python train.py --n_layer=15 --n_kv_head=3 --head_dim=64 --d_mlp=512 --positions="learned" --bias="none" --init="uniform" --init_std_down=0.0 --lr=0.00155 --beta1=0.95 --doc_mask=false --train_tokens=424100000
Each number is 50 + 12 x the weight over its row's rms, rounded and kept within 0 to 99. Layers, rows and columns count from 0. The size before them is the row's rms in percent of the matrix's.

# layer 11 MLP gate, 512x192, rms 0.0758, rows 274-285, columns 0-95
092:32 50 47 60 39 48 49 57 37 52 62 47 75 61 35 40 57 42 52 38 37 46 45 64 67 40 62 61 52 51 63 83 59 34 66 44 69 53 55 48 58 54 56 57 53 52 65 57 45 79 37 63 46 27 51 69 33 18 29 48 46 41 55 40 44 35 31 29 39 53 28 41 56 39 58 51 46 48 37 73 51 44 41 69 47 57 43 51 51 43 68 38 47 74 53 40
103:62 44 60 30 44 46 64 61 65 59 52 61 42 63 41 55 67 65 47 63 41 47 53 54 57 36 42 54 83 56 58 26 41 58 62 70 33 46 65 39 57 52 56 46 50 35 69 59 33 66 54 27 52 20 39 54 45 51 51 31 46 48 50 51 47 46 66 61 37 63 34 40 72 41 41 65 33 55 60 50 60 59 40 56 73 37 37 59 78 39 34 50 42 57 52 58
106:52 58 54 62 61 28 53 66 45 45 51 51 49 82 53 48 62 32 49 55 55 69 62 51 61 70 26 65 35 59 49 54 55 26 69 52 69 64 42 66 44 44 49 41 59 53 67 58 42 49 38 54 62 53 31 69 38 55 43 53 57 59 35 29 66 67 37 67 58 67 32 54 45 55 53 50 52 39 51 54 52 51 61 44 51 27 55 54 42 61 55 63 60 55 79 41
096:56 77 54 36 58 65 53 47 51 50 64 44 47 37 51 36 63 54 49 30 63 57 46 71 68 59 62 57 47 39 49 31 37 53 48 45 51 56 36 49 44 37 72 57 48 60 53 42 51 35 22 47 38 59 56 54 50 55 60 52 57 57 60 50 45 64 12 57 43 53 59 19 47 32 60 37 62 58 56 48 48 65 47 58 35 64 67 47 54 34 58 68 68 39 42 68
102:81 48 29 69 57 39 51 35 59 71 53 56 63 35 53 40 67 42 70 60 47 52 30 38 56 42 60 63 42 33 63 65 52 44 73 55 66 39 34 52 47 58 52 45 29 54 55 43 40 68 41 64 64 31 57 39 57 65 45 37 37 26 61 62 66 45 62 36 45 65 62 61 34 50 44 41 36 36 55 56 52 46 55 39 44 63 22 48 44 47 55 63 38 50 75 67
098:34 51 48 47 69 57 44 41 49 37 45 39 62 75 60 53 58 52 49 65 55 46 33 69 50 60 40 40 39 58 32 65 64 37 48 50 56 44 22 62 72 34 49 66 36 60 57 46 37 65 49 41 71 40 74 71 66 54 55 39 63 33 41 65 54 41 49 43 39 52 69 47 34 56 43 59 48 44 58 51 65 59 46 60 41 60 67 56 38 74 33 34 55 70 64 61
104:59 42 49 57 52 38 41 33 58 64 49 41 51 44 43 60 62 39 28 29 46 59 35 51 57 47 57 53 37 17 49 31 49 45 63 50 50 73 30 35 45 36 60 54 64 54 41 77 52 67 63 59 44 52 57 48 56 46 69 50 23 38 41 44 49 46 55 50 50 42 60 62 39 56 59 69 64 54 47 33 47 66 53 55 56 59 53 55 50 71 32 63 30 41 53 54
095:54 54 60 63 34 49 43 38 35 41 35 48 65 27 46 57 52 56 73 42 47 52 39 51 60 51 47 38 58 56 48 26 66 35 31 51 55 38 50 61 47 46 38 47 71 56 63 39 74 64 38 72 58 52 44 26 68 53 44 63 46 47 40 53 64 63 33 60 55 62 57 69 64 36 34 38 40 53 54 31 59 50 67 17 58 49 58 56 41 49 59 52 50 72 58 50
089:51 83 49 46 57 28 46 38 50 40 75 48 66 78 45 43 52 39 63 52 40 65 56 35 53 35 41 69 49 48 34 42 55 48 34 63 48 42 59 40 40 47 31 50 61 44 62 82 56 55 59 43 53 58 63 58 64 65 61 31 44 46 41 67 49 54 53 57 26 68 40 42 45 37 38 38 49 75 41 69 34 48 47 48 35 63 49 49 65 69 29 62 70 55 40 45
107:45 35 46 26 39 74 69 69 64 59 60 30 57 42 57 28 69 59 56 48 47 75 67 38 34 35 74 53 65 58 50 43 45 72 51 51 75 32 40 48 64 60 54 59 46 58 69 65 61 57 60 46 54 51 70 55 40 55 43 46 46 63 68 58 62 42 58 58 57 51 53 53 63 54 52 63 37 58 56 43 55 73 80 45 46 49 65 59 50 55 43 62 47 60 69 67
112:60 31 60 35 79 50 54 62 54 43 66 47 63 57 42 63 70 40 63 48 43 56 58 63 51 36 64 30 28 46 44 66 24 47 39 33 54 39 48 58 66 40 34 51 52 46 64 37 52 50 63 27 50 58 44 60 60 55 62 39 48 58 33 53 36 61 42 47 48 55 47 51 40 59 70 59 31 43 93 53 58 44 32 47 61 44 53 62 78 45 65 53 50 34 68 33
094:67 50 51 61 65 72 22 38 62 54 44 52 27 48 52 35 61 55 54 62 44 57 36 51 56 56 59 66 47 48 49 53 44 69 72 26 41 59 59 54 31 76 66 56 45 32 49 52 69 40 61 55 50 67 46 30 47 51 41 62 32 25 70 42 59 38 43 58 39 34 53 58 51 69 47 39 69 55 61 55 30 69 56 48 37 53 56 56 39 32 36 52 33 23 56 43
# layer 11 MLP up, 512x192, rms 0.0809, rows 274-284, columns 0-95
097:53 58 40 73 60 46 59 47 43 45 50 40 47 54 60 54 54 38 38 48 38 57 63 40 50 70 35 32 61 36 19 59 48 50 48 46 40 30 28 38 44 49 49 33 62 56 39 43 60 41 63 35 58 62 57 46 41 66 41 52 55 53 52 45 72 68 70 57 58 32 61 43 22 62 60 68 63 50 41 51 42 53 60 31 46 64 65 71 58 32 47 67 45 43 26 46
101:58 42 62 62 52 30 56 35 26 50 39 77 34 32 44 67 30 51 62 50 59 53 56 59 54 67 40 62 42 57 37 36 46 35 59 46 54 70 35 72 53 53 58 46 60 39 64 31 30 41 40 38 49 28 34 52 45 68 49 54 41 53 33 45 63 32 26 49 65 58 21 71 40 37 55 29 54 43 26 47 79 41 48 62 42 34 56 26 41 50 61 58 70 43 54 46
101:62 61 57 37 44 42 28 45 52 60 39 42 48 64 58 37 41 58 47 69 47 51 23 47 47 63 43 54 58 47 37 53 50 55 31 48 43 52 43 33 52 65 46 48 23 51 63 73 50 41 39 36 35 35 71 54 56 75 29 57 55 73 45 65 56 31 62 52 34 57 65 47 55 33 53 50 52 52 54 33 59 46 54 55 67 70 46 37 50 57 40 71 37 47 53 65
102:38 51 44 45 56 51 49 31 62 32 37 62 33 47 52 67 31 36 38 42 28 43 43 55 37 53 75 54 67 60 51 36 38 49 70 49 43 55 42 41 51 48 42 43 67 52 53 62 51 54 22 75 32 32 45 73 63 57 37 81 49 41 57 30 56 43 43 45 70 60 42 50 50 33 49 62 32 61 45 69 54 40 38 27 59 45 37 55 53 34 63 53 38 53 44 61
102:58 55 59 40 53 36 51 44 19 50 55 54 38 40 57 58 65 56 31 57 46 61 34 46 44 72 29 57 38 42 45 53 50 33 38 64 30 47 26 44 54 53 54 54 54 46 40 52 37 51 23 34 54 34 47 63 49 50 20 82 52 49 53 45 31 53 33 63 40 42 52 46 56 59 44 45 54 38 58 41 68 62 74 57 48 39 64 63 32 57 30 55 61 52 48 65
095:46 56 64 61 36 41 59 67 48 34 68 54 38 36 49 29 41 49 48 58 41 40 58 57 60 38 50 48 54 53 38 63 47 44 27 63 56 41 36 47 38 40 42 63 55 54 41 46 68 84 50 67 33 42 42 44 47 59 54 57 46 70 57 59 56 57 39 45 69 62 40 40 44 50 56 50 48 50 38 53 60 67 51 66 64 30 66 53 51 58 51 51 63 73 40 45
098:75 52 56 46 28 76 35 77 53 33 53 74 42 52 43 37 41 42 32 16 40 45 56 56 43 59 37 47 65 43 77 49 30 39 33 60 37 57 46 57 26 44 63 55 42 38 47 44 74 51 39 53 56 49 61 50 24 60 58 52 45 42 72 59 50 48 53 55 26 50 60 64 48 28 59 61 62 70 55 47 58 41 55 51 33 39 59 55 44 30 74 55 33 48 40 47
094:69 53 51 62 43 37 43 39 45 49 16 56 86 50 47 50 45 29 65 44 35 54 45 46 34 28 44 49 37 87 43 43 66 42 50 54 58 48 42 51 39 58 50 64 32 46 60 45 48 38 42 35 47 44 62 50 28 53 23 47 45 65 39 70 37 39 46 29 45 43 51 75 46 68 23 43 36 48 29 37 49 51 64 32 53 54 44 54 33 55 53 24 44 42 51 38
090:71 46 62 53 38 51 48 59 40 46 37 48 62 51 38 52 49 65 47 64 51 75 63 55 59 51 76 54 52 33 59 56 57 34 51 32 49 46 47 45 69 38 56 39 55 32 74 77 51 51 47 53 67 55 49 62 68 49 36 42 51 61 54 74 43 50 55 53 33 41 52 81 35 43 34 31 50 53 36 74 65 49 37 39 64 56 37 51 45 49 78 72 52 63 33 54
104:56 25 53 47 72 42 48 48 48 68 45 61 52 56 52 17 51 46 76 56 54 46 61 57 48 55 66 41 42 41 60 41 57 31 37 34 59 32 43 58 56 47 50 55 61 58 39 61 75 41 73 45 49 49 57 57 65 36 28 47 52 43 59 48 67 70 36 56 59 38 58 36 48 65 40 29 51 34 41 58 36 49 43 53 33 48 55 43 45 43 53 69 49 43 45 52
106:68 49 54 45 48 42 53 37 67 17 63 53 54 46 59 66 54 52 43 62 54 44 47 41 51 34 54 46 42 56 63 52 33 49 54 75 50 64 35 71 59 59 57 59 39 21 76 48 51 65 37 31 34 32 60 69 53 55 58 43 48 49 32 34 43 51 47 50 46 66 36 60 76 31 59 34 66 41 67 49 40 45 42 48 54 35 45 42 53 68 73 57 48 55 42 52
# layer 11 MLP down (transposed), 512x192, rms 0.0732, rows 274-284, columns 0-95
097:45 60 43 48 59 58 64 54 43 40 58 60 45 51 56 45 36 48 33 55 52 63 41 46 17 40 50 30 44 64 47 55 55 62 49 51 54 48 48 46 39 18 32 29 72 52 63 34 39 47 47 59 60 50 43 64 55 74 58 30 47 52 38 36 62 31 39 74 65 58 60 49 65 40 65 24 45 28 57 45 57 48 34 43 69 44 64 38 54 40 55 50 39 50 61 44
102:76 43 38 40 73 60 53 49 53 44 50 33 59 64 49 66 44 39 56 36 68 56 36 63 63 55 49 84 47 46 46 74 61 52 56 29 36 38 50 44 24 48 77 54 10 54 49 70 49 41 46 66 60 50 39 45 51 64 47 51 50 51 42 44 50 39 30 73 49 36 37 48 58 30 38 60 52 53 49 49 43 45 54 54 54 55 58 43 45 57 52 33 76 54 63 67
105:51 39 29 55 40 63 66 38 47 66 59 33 46 52 52 43 47 38 68 68 69 47 19 43 39 40 63 41 38 66 44 30 62 46 47 64 51 35 33 56 60 44 51 64 40 74 45 58 65 47 38 31 36 58 38 62 57 38 48 51 40 65 39 65 62 45 57 45 65 34 49 52 72 51 58 37 55 40 48 31 47 61 53 51 67 44 34 37 48 55 44 59 70 47 67 51
108:60 40 48 44 37 54 55 77 49 50 62 46 45 40 70 41 40 67 60 50 48 53 34 60 46 45 51 53 52 40 49 68 51 59 59 51 43 35 48 53 54 33 46 42 84 33 70 45 26 38 46 63 55 51 43 44 31 61 34 66 65 50 32 71 44 35 56 61 34 53 55 45 47 20 22 46 54 50 47 56 36 46 42 25 79 35 37 69 55 47 54 70 43 37 45 57
100:31 45 52 47 48 46 34 64 44 71 53 69 39 32 56 47 50 29 43 60 42 37 60 60 48 36 52 49 84 76 50 43 48 56 51 31 52 56 57 78 50 59 82 56 55 62 52 28 43 38 70 49 31 42 62 52 43 46 48 61 59 47 22 52 66 57 54 61 28 33 37 63 59 26 56 50 53 48 67 37 50 44 50 39 71 43 51 60 48 53 51 61 56 74 60 51
093:56 72 54 58 60 35 63 44 46 43 35 60 40 66 58 52 34 57 41 46 66 73 15 57 62 66 49 63 62 49 46 46 40 54 39 53 47 56 54 61 42 25 45 42 56 59 52 47 49 30 46 30 45 23 67 56 33 50 36 30 73 34 54 72 50 43 45 49 48 41 55 50 55 36 45 50 48 45 72 56 64 37 65 42 51 82 59 51 76 61 53 53 44 65 62 51
098:53 41 43 71 52 45 54 52 49 69 90 47 44 79 37 49 62 76 57 50 60 47 28 38 63 60 41 53 74 25 44 47 46 56 47 43 48 47 54 58 52 42 53 58 77 40 58 60 55 32 61 30 45 55 56 47 59 53 47 62 42 44 51 50 54 27 55 55 49 58 56 68 46 69 46 48 52 62 55 22 48 56 50 71 64 65 39 31 39 33 57 07 68 58 62 58
103:24 52 72 48 67 41 42 65 45 49 42 41 53 43 64 47 30 36 29 49 76 58 63 41 39 31 54 54 47 57 63 64 50 59 56 54 37 53 55 60 44 65 36 32 46 58 37 60 59 28 66 32 67 50 48 54 59 59 50 58 47 54 70 47 57 40 53 58 51 22 41 39 51 56 65 63 50 47 57 44 57 48 61 68 56 49 49 35 53 47 41 53 40 52 40 39
108:52 66 47 29 41 51 57 65 62 63 66 66 48 34 57 41 47 56 42 36 60 55 41 57 47 44 52 42 30 41 51 69 46 50 27 59 54 41 61 51 41 52 37 58 48 84 37 37 60 38 43 55 57 52 53 30 36 60 43 32 34 55 70 49 48 48 53 59 69 49 65 41 63 47 39 49 65 44 64 28 46 41 62 34 57 50 57 72 49 44 54 68 48 46 55 55
109:43 49 34 46 69 60 57 67 59 69 61 53 35 29 58 33 56 58 46 51 69 52 34 63 60 46 76 35 32 64 49 47 43 49 64 64 46 37 71 62 49 41 39 37 54 35 37 33 61 63 36 63 74 56 33 54 49 30 42 58 38 38 65 60 78 69 37 61 54 57 37 58 43 52 73 40 75 50 68 42 38 53 59 52 49 42 46 46 48 34 65 44 53 41 38 61
104:42 46 55 30 52 62 34 33 52 52 28 41 50 36 39 56 42 53 58 16 49 45 55 42 49 50 50 37 50 40 53 64 40 55 37 48 43 22 26 53 63 44 61 60 73 65 45 48 50 57 44 43 52 65 57 54 59 58 41 60 49 43 61 35 26 50 73 26 62 61 52 47 62 67 59 53 41 54 62 48 73 65 52 76 85 36 42 48 50 40 59 36 45 51 44 47